Weights of a small GPT-style language model, trained from scratch on English Wikipedia.
Architecture: LayerNorm before each block, learned positions.
Each number is 200 + 20 x the weight over its row's rms, rounded and kept within 0 to 999. Layers, rows and columns count from 0. The size before them is the row's rms in percent of the matrix's.

# layer 15 attention key, 256x256, rms 0.174, rows 0-108, columns 128-191
101,215,221,180,195,228,221,203,168,156,248,179,175,229,201,182,177,193,203,176,217,178,226,219,218,180,176,221,210,155,194,182,227,191,196,175,209,173,192,202,173,200,224,249,206,240,217,207,165,153,190,217,232,213,202,193,215,186,213,217,213,199,189,241,176
089,208,227,200,216,177,179,227,240,193,184,190,234,187,174,214,168,193,196,206,178,201,201,181,164,184,219,218,203,183,179,176,188,177,246,200,196,208,199,196,182,189,180,231,187,191,218,234,195,159,186,208,163,206,187,204,190,205,168,229,196,184,200,213,184
081,205,214,194,178,204,227,200,227,195,192,191,237,200,213,206,221,205,216,226,224,185,169,189,193,207,222,206,193,221,196,219,186,188,202,199,206,188,211,194,203,232,216,200,182,205,227,195,211,181,181,195,209,191,199,228,242,191,177,231,189,209,194,204,230
093,188,195,184,211,188,200,230,164,190,176,220,183,227,195,211,185,197,223,191,172,229,202,187,226,216,196,194,229,206,181,185,199,195,212,178,190,218,213,214,165,193,186,209,189,193,198,197,221,192,186,225,184,230,261,181,218,176,177,215,190,181,190,165,194
087,241,196,200,211,213,211,182,200,210,212,206,229,194,190,158,171,217,218,173,200,224,214,166,213,198,208,211,208,201,189,189,195,208,179,134,214,195,189,207,205,204,214,213,200,209,223,190,197,198,174,205,243,224,215,168,217,210,200,167,216,226,211,198,201
098,206,202,217,219,223,202,224,185,199,180,175,204,188,188,207,206,156,242,236,202,207,195,163,219,179,185,182,219,173,238,197,236,217,198,237,212,190,207,194,157,232,152,239,200,191,190,213,186,218,180,197,220,203,199,208,195,221,153,183,169,188,201,222,219
087,195,205,221,191,180,237,180,209,230,190,214,201,193,174,202,192,212,199,192,216,200,224,192,220,225,208,195,236,223,218,212,244,241,168,199,226,206,212,210,163,200,167,189,169,215,207,207,197,191,191,249,200,162,188,190,180,206,212,204,158,178,205,220,217
095,200,208,221,209,232,151,207,193,159,211,192,198,227,192,206,227,177,208,223,194,207,195,182,209,169,192,197,189,196,209,218,183,161,175,193,230,188,187,196,196,196,212,172,202,229,189,195,211,201,205,197,213,184,193,185,191,222,194,239,217,228,192,242,208
092,230,202,185,186,185,189,191,201,206,161,156,198,227,155,201,223,179,193,206,221,205,200,212,207,227,236,197,220,187,203,200,186,196,180,203,211,200,210,240,206,200,190,224,184,205,178,177,177,223,235,212,216,201,199,198,207,196,169,178,182,208,234,221,234
092,209,183,215,202,205,190,215,181,192,219,246,209,204,171,206,213,224,207,190,185,159,192,196,193,207,218,212,206,183,163,194,214,241,215,172,226,164,192,208,195,185,190,189,174,226,194,214,190,196,173,204,204,249,192,221,166,184,219,204,162,179,200,175,208
092,183,246,180,175,223,176,190,190,194,189,178,179,254,200,189,192,243,208,224,201,239,215,217,188,194,225,206,205,174,198,176,194,196,179,203,201,209,155,208,179,225,184,236,187,196,226,231,179,192,197,224,201,232,201,210,204,205,236,206,217,174,168,189,193
094,204,225,223,201,221,215,165,237,219,215,181,213,217,187,205,188,206,199,196,239,230,164,200,221,179,212,169,215,185,244,175,187,208,205,193,194,224,231,201,175,222,192,169,168,208,234,212,214,183,178,242,233,183,219,201,175,205,159,192,220,233,202,216,224
091,172,192,185,196,174,213,166,219,194,203,215,210,219,183,232,176,202,172,209,170,231,214,197,195,217,206,178,183,165,235,159,204,194,228,168,204,218,186,222,208,214,205,239,169,183,206,191,176,176,185,207,204,182,221,157,225,214,202,245,185,196,241,209,234
094,205,224,211,184,200,185,215,220,220,213,223,196,192,196,189,223,235,175,224,191,175,188,190,219,193,235,191,209,182,211,226,186,207,200,238,217,155,216,194,186,166,195,220,179,188,223,176,209,205,208,217,173,238,166,200,200,168,200,208,209,235,167,194,233
094,191,205,184,176,203,205,165,191,168,181,205,184,215,159,209,174,228,192,213,165,160,194,197,211,227,211,210,209,219,239,184,228,201,221,192,209,196,182,197,202,227,204,199,177,234,187,175,162,177,200,207,186,157,179,204,191,197,214,213,199,171,221,185,223
086,213,218,161,186,210,215,174,188,229,231,212,204,189,203,190,177,207,207,184,218,187,194,185,191,175,201,224,256,209,166,197,221,190,163,228,225,203,210,183,189,235,215,215,219,183,203,208,176,181,207,183,200,217,219,214,168,242,201,220,189,207,208,178,196
094,222,190,202,218,204,188,185,180,204,186,175,201,201,217,170,213,172,211,191,205,234,154,199,201,207,189,201,178,213,234,220,171,204,188,199,196,184,218,220,158,200,167,199,216,187,165,213,182,219,182,208,195,177,222,196,190,190,212,233,194,202,196,200,208
095,197,224,196,217,217,174,230,196,177,209,167,216,222,207,170,189,195,245,233,196,177,214,195,183,192,193,201,174,233,178,209,214,177,237,202,225,242,217,230,218,227,215,187,197,194,150,191,181,221,206,163,210,212,191,174,166,199,203,224,245,196,178,206,220
097,187,162,203,199,214,175,224,204,247,200,198,221,213,204,212,218,202,183,230,183,203,206,211,213,222,222,228,194,199,208,206,188,215,205,209,222,217,247,165,183,194,187,187,193,192,178,209,193,168,196,186,209,195,220,214,203,228,193,213,201,193,161,188,206
096,171,182,168,192,183,177,204,220,238,155,206,199,242,230,205,150,205,152,181,198,196,193,191,206,203,195,209,171,182,198,169,229,215,165,192,203,217,194,184,183,187,193,199,232,197,209,198,180,196,167,186,215,174,221,193,201,222,206,218,214,217,213,239,215
101,200,206,200,252,171,187,194,189,156,190,230,176,207,179,231,176,224,240,202,220,190,178,204,228,201,164,194,214,215,221,207,198,190,196,162,219,186,168,200,217,186,184,207,197,192,210,219,199,195,202,185,180,211,248,215,199,183,221,232,224,193,240,220,204
094,170,200,210,212,228,176,208,223,181,164,191,224,199,211,215,195,186,202,225,195,177,222,203,202,173,180,171,172,184,215,178,180,213,193,185,200,187,186,189,206,196,199,197,207,201,209,243,202,200,222,201,224,152,226,195,176,198,215,187,206,210,214,194,225
098,198,185,208,207,200,190,205,203,207,206,197,194,164,205,204,169,186,160,203,200,157,189,208,188,196,238,169,204,204,224,163,214,237,197,174,225,181,221,165,172,215,194,196,179,214,201,226,197,186,219,162,207,189,229,206,176,195,221,237,211,239,187,213,241
084,185,175,191,190,186,207,200,213,235,184,189,165,221,205,173,228,190,148,207,172,185,217,169,203,222,204,190,206,200,166,194,157,187,190,199,167,211,195,234,206,185,208,206,200,223,189,172,231,165,175,199,158,219,191,222,202,183,186,220,207,245,164,210,200
090,167,216,198,240,181,189,168,203,149,175,171,210,196,241,219,164,233,190,194,219,159,189,182,222,207,198,194,214,219,201,187,221,187,197,219,190,210,210,204,209,180,193,195,233,159,199,207,232,234,213,199,192,189,221,208,234,226,177,170,194,194,211,206,203
088,237,225,222,163,210,195,172,190,203,201,236,213,191,215,217,184,203,179,201,202,206,216,216,209,188,201,220,177,180,191,208,209,184,222,209,226,243,229,182,182,192,218,175,220,194,231,207,179,194,207,206,199,213,188,181,231,199,194,206,218,148,180,168,174
096,188,217,204,177,214,216,216,179,233,204,215,179,198,178,199,196,195,166,224,191,191,223,217,204,212,212,210,201,228,195,250,187,206,215,201,199,186,182,223,171,199,161,183,193,212,202,189,215,214,209,187,195,208,193,181,220,201,191,182,198,204,234,178,201
091,166,223,191,181,224,200,200,199,171,214,178,193,175,195,196,203,182,186,184,217,180,208,219,204,212,172,209,196,171,215,187,216,217,154,193,192,183,201,227,182,246,216,249,185,208,202,199,189,158,163,196,216,205,195,212,196,195,193,188,185,187,243,167,209
097,215,200,213,188,204,162,245,188,210,238,219,211,223,216,195,182,178,194,209,201,223,219,228,230,233,190,217,214,175,239,241,194,232,195,178,205,160,203,215,167,179,227,220,192,216,217,194,202,201,199,197,207,188,201,178,234,230,194,174,212,184,179,160,193
095,217,219,207,232,213,227,193,206,212,209,220,215,212,189,188,188,203,210,230,213,207,191,208,210,205,230,193,207,198,184,169,236,215,207,209,189,192,174,191,185,219,169,184,200,200,212,225,141,185,216,184,232,221,193,217,185,190,223,188,188,193,202,204,190
096,192,195,197,225,209,209,179,218,148,212,210,207,205,256,215,201,195,214,172,218,189,224,163,198,195,213,228,181,211,231,183,213,203,166,193,228,198,173,233,205,212,214,201,179,193,182,199,205,198,193,223,213,182,207,184,205,160,162,253,215,209,168,199,227
095,218,244,171,219,190,206,167,195,186,192,210,197,201,221,208,195,187,220,203,182,172,201,215,184,228,194,211,220,252,250,199,170,187,220,197,213,197,195,177,220,178,216,204,237,167,217,219,252,189,201,205,161,205,176,182,221,207,174,168,163,218,191,197,196
092,202,216,208,182,176,173,200,206,195,195,223,159,229,221,224,214,175,180,210,192,187,210,221,192,181,229,194,200,187,182,240,189,225,204,212,164,202,192,214,212,216,203,188,198,185,197,214,196,208,180,217,182,178,194,233,214,203,194,178,229,211,204,210,209
094,188,173,196,198,152,197,198,184,190,194,222,203,205,247,209,200,202,196,176,206,244,212,174,187,200,214,178,193,201,207,183,215,193,194,212,228,213,206,192,173,205,167,190,201,144,212,207,163,222,194,199,180,168,223,237,219,178,167,205,207,221,163,186,184
097,209,197,207,216,220,193,173,203,172,203,186,220,236,186,211,182,212,173,197,215,219,194,206,182,213,198,188,214,196,211,211,197,208,241,214,186,202,248,189,204,201,182,198,176,200,207,181,205,199,184,197,203,170,202,174,197,215,178,208,172,214,175,181,209
097,178,195,237,163,203,212,192,188,225,209,212,202,212,199,190,182,190,142,229,191,215,200,203,177,178,192,199,176,156,208,218,189,219,157,215,175,206,235,179,175,223,201,159,217,191,179,216,186,222,222,164,200,210,210,224,192,154,192,189,168,204,181,209,191
094,208,203,191,204,195,200,202,242,173,207,214,211,190,212,172,196,218,159,206,181,207,217,190,192,210,218,204,211,220,172,230,196,152,172,202,238,197,168,194,230,193,219,212,205,191,170,211,206,226,183,206,159,171,176,216,204,233,214,181,226,235,217,220,178
093,221,220,214,192,212,192,218,224,204,194,171,215,204,182,180,212,182,202,235,184,219,206,221,180,218,205,212,180,178,224,151,209,178,205,199,228,167,216,218,173,210,170,217,174,200,209,192,191,172,226,191,204,212,204,190,203,200,198,203,194,199,180,177,219
094,223,218,198,215,187,226,236,180,186,207,185,195,221,174,175,201,203,192,210,232,209,220,205,187,179,223,214,225,169,236,209,175,196,186,193,193,198,216,183,159,233,215,211,201,168,169,182,192,223,189,156,173,209,206,212,176,204,176,191,248,206,187,186,207
094,236,210,200,216,233,202,199,202,210,190,229,207,168,209,172,229,187,215,176,200,202,217,193,214,201,212,200,200,192,242,196,222,187,181,209,215,172,230,183,171,194,215,194,172,168,228,207,192,169,216,188,215,214,218,190,176,188,191,211,194,182,184,190,231
087,161,180,216,196,193,208,189,183,202,201,227,215,186,174,203,238,183,193,214,220,199,207,204,181,199,198,180,234,215,192,192,234,225,194,195,174,222,199,181,213,173,184,174,197,228,204,217,213,230,187,201,229,176,182,192,228,185,232,195,194,213,221,205,206
085,234,222,178,170,230,216,222,178,226,200,197,211,178,205,184,200,225,238,199,213,210,162,173,189,194,176,193,176,208,211,187,202,196,209,232,244,162,209,194,213,199,234,169,233,232,168,222,179,192,240,180,199,219,179,187,204,166,183,198,226,234,195,193,177
089,215,226,213,185,162,162,185,199,185,198,206,208,193,207,220,195,162,180,205,240,195,200,193,177,153,220,201,176,180,187,157,184,191,171,210,209,191,184,173,148,200,199,217,203,215,197,174,209,212,179,192,221,198,197,176,211,229,150,184,219,230,213,207,203
092,191,212,218,210,183,196,196,212,183,170,213,183,167,190,176,220,192,218,178,194,201,193,188,202,189,187,178,226,213,204,190,166,199,229,210,205,210,151,222,230,197,161,218,194,228,230,192,191,193,159,189,179,200,181,188,236,195,216,202,200,214,206,207,177
090,190,200,195,192,219,191,213,238,164,184,216,188,174,220,204,164,220,189,198,183,178,140,185,208,203,195,192,179,205,191,193,200,201,186,161,180,217,169,199,199,228,169,215,207,159,236,180,176,244,187,230,189,177,204,147,228,157,202,172,222,170,193,229,237
086,230,230,258,188,226,179,211,190,238,202,207,193,212,194,205,223,208,190,208,191,187,196,201,222,212,235,174,238,210,186,228,212,228,208,217,188,206,191,196,194,168,216,212,206,211,195,195,181,236,203,202,200,159,199,211,200,172,224,201,179,205,179,156,218
091,216,212,187,203,198,203,219,177,188,201,249,174,179,183,202,215,213,230,244,166,202,192,208,198,185,194,166,233,199,211,248,202,198,200,198,191,223,177,186,181,195,188,172,210,219,204,185,217,158,192,204,188,203,203,181,229,196,225,204,188,193,176,222,183
089,199,192,178,207,198,212,193,193,170,166,170,177,184,217,221,203,218,220,198,201,188,197,226,195,170,175,245,169,198,191,213,180,186,209,203,153,181,192,193,235,194,202,197,217,204,234,201,192,168,193,221,203,215,213,191,145,193,206,227,219,219,220,167,184
097,146,152,218,211,184,211,183,192,227,187,216,198,222,195,207,236,209,184,218,192,179,198,183,189,217,188,160,207,174,212,159,204,211,212,188,184,230,200,196,224,224,196,212,209,185,181,198,141,213,208,194,163,226,212,176,225,211,206,194,233,192,181,214,189
095,199,195,182,197,235,219,252,192,204,242,183,209,179,176,180,201,219,239,215,195,210,188,191,176,213,167,202,193,207,191,180,215,195,175,193,197,188,184,179,203,210,216,216,199,202,162,248,189,146,208,222,216,159,196,212,203,187,200,208,167,193,210,176,238
101,193,237,214,214,191,182,220,225,218,212,229,222,191,219,213,217,185,211,236,225,190,192,214,207,183,198,224,204,207,184,209,222,204,190,177,191,203,193,212,225,178,229,196,158,169,209,229,189,196,180,217,201,193,223,218,217,196,215,198,196,213,194,221,237
088,208,201,161,213,185,197,224,153,182,195,210,243,177,167,186,206,215,198,210,177,200,210,175,180,210,211,188,211,225,167,214,188,200,191,215,169,177,183,186,222,219,218,177,205,195,202,202,197,182,217,214,184,213,166,182,207,163,189,209,228,216,182,199,209
097,203,220,192,178,172,197,202,216,198,210,179,208,185,178,190,219,207,208,181,226,219,184,201,210,195,212,163,188,211,191,229,215,209,200,212,196,218,255,162,240,213,235,181,199,205,221,220,207,162,176,212,196,189,207,212,191,199,202,200,212,188,184,200,206
097,203,177,202,207,218,179,217,216,214,232,191,222,224,191,194,206,204,204,164,218,192,196,182,206,216,193,224,188,206,198,199,167,233,203,191,194,191,201,208,214,211,224,225,215,234,201,211,210,219,195,206,216,197,209,167,192,233,210,178,196,166,190,184,183
093,189,190,224,200,188,191,230,155,188,205,204,198,177,218,194,213,190,209,229,173,221,176,208,193,227,203,182,213,209,203,232,174,166,218,188,190,207,181,215,168,202,184,170,205,206,195,208,213,177,196,178,194,199,201,171,201,212,228,180,199,204,156,204,218
092,223,187,157,228,193,190,226,185,174,219,238,161,224,201,155,210,181,174,177,203,223,198,191,196,195,219,208,196,202,161,167,182,162,187,199,179,201,201,176,177,166,207,186,165,193,195,228,193,198,182,162,217,190,186,184,200,218,222,207,231,200,186,201,179
087,186,175,193,178,186,213,202,207,181,245,192,239,206,191,217,215,205,215,191,232,178,229,198,207,237,219,242,188,181,217,173,206,212,203,243,182,176,243,204,227,192,211,226,191,192,220,214,227,179,188,200,195,184,172,219,174,232,200,214,165,221,179,200,212
091,193,189,188,202,208,186,206,195,194,223,215,187,176,205,207,180,187,204,195,175,221,191,197,259,205,193,230,175,232,202,180,196,247,223,216,152,187,194,180,199,172,187,170,171,155,182,229,218,191,196,221,177,198,208,196,202,197,191,183,195,168,228,187,193
091,205,197,215,209,188,170,153,182,193,194,181,195,179,222,215,252,184,207,192,187,196,169,162,202,205,205,174,204,192,232,212,220,188,214,189,187,199,213,188,185,205,183,185,228,191,239,202,204,171,196,189,216,203,208,175,187,198,195,189,210,182,229,208,172
091,193,206,190,186,206,167,175,227,211,230,168,227,186,176,194,201,190,268,200,193,187,207,224,217,233,181,221,215,192,191,169,200,226,220,204,201,197,184,184,169,153,192,220,165,199,196,195,189,225,195,179,201,228,192,206,188,191,178,187,191,221,206,169,216
097,208,211,172,186,209,231,193,186,189,214,141,201,163,194,160,182,200,265,204,197,198,187,187,166,189,214,201,188,187,186,207,192,165,199,199,189,167,220,201,210,213,193,203,180,210,180,197,196,186,206,175,230,231,210,190,193,179,210,234,216,204,216,206,189
090,178,223,207,173,219,222,206,245,221,213,198,229,160,200,196,205,212,200,186,199,187,215,206,191,162,177,201,181,185,182,214,194,225,217,203,207,199,191,185,208,209,184,215,201,196,180,204,192,171,205,216,189,231,210,218,172,201,198,201,194,161,208,203,204
100,186,233,227,196,215,202,207,201,209,196,167,223,186,231,192,186,190,150,194,222,224,196,187,199,145,198,179,241,215,202,192,214,196,182,213,198,201,189,263,220,164,232,199,229,198,203,166,198,226,186,226,191,214,203,216,230,223,205,187,200,186,231,173,207
092,173,199,220,228,223,177,222,170,231,187,182,206,188,153,188,198,232,189,181,238,194,168,186,196,197,198,214,187,193,195,208,214,192,213,204,203,206,212,208,222,186,193,201,197,223,181,216,178,185,183,196,184,197,241,177,209,217,176,201,220,253,214,197,180
090,178,215,197,202,182,195,197,260,197,203,174,217,213,178,218,185,161,169,219,194,210,224,221,218,201,179,221,193,204,227,189,198,204,218,209,216,176,201,213,212,225,184,179,220,184,212,211,210,180,190,188,199,197,168,198,197,191,208,234,214,206,213,189,200
090,232,207,189,171,204,200,223,163,218,227,185,206,197,176,225,208,200,225,182,182,180,223,199,181,249,202,199,178,222,194,237,203,221,202,168,186,214,197,174,209,193,208,173,170,174,186,186,216,220,198,186,173,196,202,214,210,207,194,165,204,243,206,209,215
098,206,186,224,190,201,220,170,194,142,201,202,219,195,167,204,206,222,174,214,217,182,161,213,196,227,224,178,212,211,179,199,200,202,210,225,177,184,232,198,246,195,189,175,189,191,184,237,222,217,190,204,235,199,218,206,189,223,237,185,174,170,182,238,192
084,201,206,210,195,147,206,186,195,214,222,188,204,218,213,196,217,215,213,223,191,198,188,211,214,191,209,189,202,211,223,193,206,233,185,226,193,210,209,188,185,216,193,216,201,185,200,213,190,195,212,175,215,195,174,201,170,193,223,189,197,208,201,205,235
091,205,160,198,225,216,186,241,223,222,217,162,199,222,201,167,226,184,183,209,185,150,155,186,218,179,185,214,194,225,172,202,232,181,191,207,203,172,191,177,196,189,221,190,193,208,175,164,171,217,189,173,208,190,197,246,178,186,203,211,206,211,214,178,175
089,218,185,208,240,221,177,199,189,197,204,166,188,181,220,214,179,226,211,175,183,217,183,228,137,172,204,151,197,202,216,209,168,194,199,222,175,174,245,167,198,188,255,203,183,188,187,206,185,207,200,209,210,204,211,162,210,204,184,209,220,196,218,180,218
099,219,210,203,228,189,225,199,257,162,197,174,202,174,234,216,183,175,192,231,201,191,165,170,207,226,195,209,185,219,201,175,212,221,170,211,199,203,206,215,185,216,173,203,222,223,229,193,199,159,201,183,229,199,195,207,202,176,198,236,214,193,231,188,186
091,190,198,241,210,174,208,231,221,207,211,174,179,206,197,173,155,234,162,207,206,203,184,199,215,216,165,217,225,177,212,187,191,192,198,211,226,216,200,194,151,189,196,254,194,231,204,219,240,187,192,221,168,215,191,209,209,238,222,204,190,190,236,185,200
096,216,184,203,190,211,187,224,208,200,206,188,192,223,199,215,214,175,202,207,198,191,248,178,205,195,178,184,185,189,195,196,183,163,202,177,196,180,198,221,219,223,221,216,224,206,158,206,202,191,216,248,224,229,164,208,197,198,196,208,227,200,225,186,217
089,179,209,210,182,186,201,210,176,196,204,194,193,173,247,229,198,226,189,205,231,214,187,176,188,211,215,223,189,165,182,177,226,219,216,192,217,220,200,188,234,239,168,187,199,222,222,203,205,211,176,209,205,162,200,222,202,237,212,183,223,215,243,189,169
101,186,192,230,182,210,155,202,210,185,216,156,183,241,206,209,199,187,197,195,215,204,236,183,232,189,204,177,236,235,205,219,199,210,180,246,205,176,215,210,189,155,212,234,212,220,204,148,213,191,193,186,190,169,206,207,205,235,189,202,187,247,221,218,184
100,228,175,198,186,161,210,193,238,185,190,153,196,183,189,184,167,212,175,213,177,225,208,231,182,210,215,206,214,201,216,183,186,194,213,199,188,164,160,202,177,191,177,145,187,211,229,199,205,210,198,203,207,194,176,233,207,190,237,193,205,192,176,158,170
096,181,228,204,187,206,221,222,222,201,192,218,180,183,196,200,168,237,193,180,204,216,220,178,198,214,215,165,214,177,164,226,232,207,192,180,247,205,205,171,181,177,236,194,224,192,172,215,159,163,191,198,205,201,218,184,232,179,199,159,204,202,193,186,186
093,186,174,236,203,190,213,187,181,170,212,233,186,176,195,214,225,191,210,185,188,180,182,186,204,173,207,189,202,221,230,177,226,171,193,218,218,190,160,211,227,221,218,244,229,206,195,192,226,209,164,223,182,185,197,173,217,198,173,223,210,225,210,215,219
093,170,196,229,208,182,242,198,193,191,178,184,237,213,202,206,241,196,215,232,169,177,227,206,189,190,223,190,213,223,215,207,215,171,172,184,225,168,178,205,191,235,186,167,242,154,167,207,216,224,210,166,225,207,161,222,199,209,202,178,212,212,189,228,189
087,201,170,227,222,202,186,234,181,209,192,219,168,219,216,204,187,178,203,203,217,197,178,195,251,225,214,212,215,182,186,183,190,225,215,188,204,199,217,160,176,194,240,152,190,204,173,192,184,170,175,215,225,201,201,204,170,236,184,166,198,220,204,233,207
093,224,203,193,204,181,180,192,205,193,216,207,188,188,202,227,183,214,198,197,220,221,220,193,223,206,208,159,196,196,220,163,197,228,233,190,198,191,212,191,178,200,181,215,208,198,245,177,180,214,209,195,204,223,204,234,207,225,233,191,216,185,194,222,220
089,169,161,213,209,170,229,157,212,217,212,194,163,206,166,194,212,211,193,130,214,182,186,184,188,175,214,212,228,226,231,215,206,233,236,159,203,182,214,219,217,191,172,228,220,236,196,232,194,209,210,231,225,192,211,184,230,221,208,202,206,183,196,191,206
086,187,192,196,176,216,229,167,162,231,165,199,224,224,175,200,166,202,208,168,222,189,169,210,203,202,215,161,211,231,197,210,195,200,191,234,169,211,211,230,200,191,183,186,198,202,188,210,211,176,163,232,189,201,225,159,207,152,194,168,229,174,224,218,206
091,216,196,218,168,181,210,218,202,185,220,225,203,223,172,190,182,206,172,162,190,226,183,178,178,201,198,178,231,176,187,193,199,200,198,232,200,188,161,164,195,187,211,174,199,208,201,221,150,273,165,166,184,179,200,224,155,199,176,186,191,186,203,217,231
094,204,200,226,208,190,190,181,213,223,159,181,211,182,225,229,192,214,218,232,185,208,173,173,205,187,192,181,190,196,178,223,210,201,213,208,206,234,215,214,181,169,174,174,211,198,202,214,236,211,187,207,174,209,177,206,172,182,178,181,213,185,219,195,199
082,205,202,192,182,212,186,218,201,216,195,235,215,177,194,200,186,179,198,194,186,228,211,227,207,203,195,198,195,187,183,225,199,198,195,216,191,192,183,190,211,140,219,161,190,207,240,189,209,236,169,236,182,154,210,221,206,206,179,205,219,204,200,178,227
090,206,190,205,170,219,199,201,188,259,189,192,179,186,211,218,196,166,211,197,202,189,219,205,216,184,184,192,186,183,255,210,176,207,220,227,178,179,214,202,201,194,191,160,191,171,193,190,212,189,236,191,193,226,183,207,197,167,197,190,199,215,218,199,205
094,176,198,183,223,214,192,202,266,194,232,192,202,225,187,227,206,213,195,220,206,208,175,174,191,216,214,223,211,233,239,177,216,180,201,215,177,218,211,181,197,206,182,169,199,161,235,222,212,174,210,183,164,219,218,201,229,202,196,208,229,202,207,224,183
085,204,159,203,216,164,209,190,204,217,183,189,196,193,189,194,199,232,221,200,244,176,190,205,198,167,231,188,204,160,198,181,188,233,195,244,196,165,165,176,217,198,221,192,156,211,201,176,196,199,206,211,196,197,182,192,211,176,196,162,220,175,199,204,189
090,179,178,203,205,221,182,210,214,181,233,201,188,174,215,172,164,177,184,217,198,226,184,246,199,196,185,214,216,182,213,211,192,183,217,170,209,209,181,196,240,167,233,226,226,215,219,179,195,195,199,215,188,197,184,220,197,203,233,190,208,199,177,187,200
085,223,192,228,198,204,231,178,193,176,187,194,198,213,212,198,222,208,226,204,201,198,220,185,229,186,152,174,217,201,172,194,209,191,229,220,218,224,217,184,194,212,190,192,183,238,227,178,197,210,187,178,197,194,191,174,215,187,210,196,214,202,247,195,166
095,200,184,193,189,188,205,200,215,221,205,221,205,215,208,174,195,179,210,196,167,203,207,196,191,203,212,222,171,176,200,216,192,194,209,183,187,177,192,196,235,182,244,215,205,208,216,160,205,231,218,207,203,175,187,200,197,189,215,165,185,170,206,177,176
089,224,206,200,154,208,205,214,228,201,210,212,199,203,233,188,222,186,155,212,226,183,227,211,212,221,218,235,181,208,210,211,231,215,176,205,175,195,177,188,231,205,205,212,175,202,165,185,179,176,216,204,188,204,181,232,183,192,236,171,232,205,219,177,233
090,209,177,221,215,189,197,226,192,222,196,216,210,231,199,228,203,160,181,191,203,220,244,238,194,197,210,191,189,205,219,211,236,233,245,194,176,200,195,201,215,180,201,203,218,202,223,211,199,252,197,223,205,196,207,190,199,208,208,185,186,204,192,207,188
078,190,210,191,204,202,172,157,191,209,188,206,217,200,218,201,220,236,188,190,198,207,218,215,173,183,205,150,235,233,186,132,222,201,183,218,232,213,218,160,211,169,208,241,180,228,214,230,194,209,198,196,197,214,220,157,186,186,167,241,188,219,235,212,200
091,190,216,218,183,190,225,188,194,204,203,221,209,216,217,191,199,197,229,196,192,203,175,211,213,204,238,224,172,218,209,202,197,228,208,224,152,218,202,214,196,214,171,198,183,180,216,216,202,219,212,177,221,212,191,185,212,187,211,175,196,210,186,156,246
091,221,240,182,216,190,209,220,191,169,208,187,203,187,205,208,215,204,193,185,198,220,184,210,201,187,205,176,181,194,230,173,211,212,157,213,241,183,180,151,209,162,191,206,188,202,146,193,200,164,194,179,197,231,215,169,220,216,181,206,191,186,196,252,211
094,223,185,173,192,199,177,233,230,170,207,227,145,196,230,220,247,208,212,217,166,229,233,197,175,203,210,163,191,174,202,196,161,173,178,233,200,212,202,169,153,212,199,247,210,220,171,186,204,178,192,208,218,192,175,198,195,207,231,230,185,188,176,226,180
094,199,182,177,192,230,191,190,228,213,221,186,202,192,195,218,188,194,218,228,231,182,174,217,212,199,243,204,217,208,179,217,191,181,247,223,218,167,187,183,204,174,208,225,197,201,172,212,191,174,212,227,183,228,220,186,210,199,212,171,217,192,208,168,194
095,200,205,184,205,186,217,189,218,194,181,215,170,193,208,217,209,149,184,224,210,199,197,243,179,199,181,205,206,188,221,168,185,207,180,182,180,178,159,175,215,181,241,212,199,161,222,202,227,187,226,217,196,223,189,202,205,204,178,203,213,192,210,201,206
089,186,188,191,198,201,208,207,225,202,214,177,187,204,153,228,173,193,204,205,184,231,177,230,175,207,202,202,197,207,180,190,196,192,209,225,218,177,200,212,234,233,201,199,181,158,200,206,193,221,188,235,176,222,158,210,162,200,209,187,175,191,191,187,200
096,198,227,203,197,195,209,216,222,204,202,196,192,218,193,195,253,187,197,219,190,208,189,205,223,194,201,179,181,224,188,192,221,203,187,189,202,178,224,208,177,197,219,196,221,219,202,196,216,183,208,193,175,229,218,219,208,189,205,204,172,175,197,208,241
086,212,171,182,224,219,196,242,215,194,194,218,212,169,191,197,176,195,193,177,214,210,202,164,199,217,167,215,209,242,186,202,181,206,191,161,226,194,216,191,192,164,205,164,215,234,222,203,216,202,213,149,197,213,210,200,236,198,200,179,211,184,162,227,181
087,208,209,212,196,183,182,207,195,191,203,185,211,173,174,225,186,191,220,196,208,238,203,201,191,205,209,193,227,184,209,200,223,199,227,216,193,200,202,217,184,211,184,210,207,191,212,174,202,209,175,203,197,226,189,193,188,182,214,205,201,191,209,184,209
089,184,201,164,174,188,208,166,218,192,240,187,201,209,187,196,214,211,187,227,175,182,190,188,212,175,194,214,194,206,195,221,226,190,230,152,181,209,195,199,215,235,231,196,215,192,208,207,212,195,192,208,156,183,178,188,202,208,210,190,183,192,226,214,234
088,219,188,179,206,207,213,186,218,232,230,203,211,185,210,155,204,209,157,184,164,204,183,184,209,165,200,189,156,217,244,213,208,204,202,207,173,211,204,183,232,175,194,217,214,217,205,212,253,212,191,172,187,165,196,212,182,206,205,152,177,208,239,213,201
087,224,191,226,221,166,178,166,189,217,191,201,183,261,179,199,193,189,187,175,214,194,208,217,202,172,192,200,220,188,172,222,202,233,213,220,148,181,182,199,194,191,204,154,198,214,196,183,213,161,231,195,198,187,200,241,192,151,209,212,229,237,220,187,199
091,190,210,194,218,182,213,198,166,214,144,159,176,236,171,199,216,209,213,155,180,178,233,199,214,223,215,238,176,215,192,203,204,222,210,214,193,206,178,187,167,201,228,228,190,138,214,180,199,184,202,206,202,209,196,190,212,227,183,185,188,196,218,218,203
087,198,180,220,200,204,195,209,190,192,192,227,205,192,220,190,210,236,212,196,232,201,211,214,213,203,190,244,207,219,202,201,187,218,196,207,228,228,180,193,213,223,178,238,207,213,190,182,232,212,205,206,179,168,205,188,206,191,179,154,212,189,192,169,228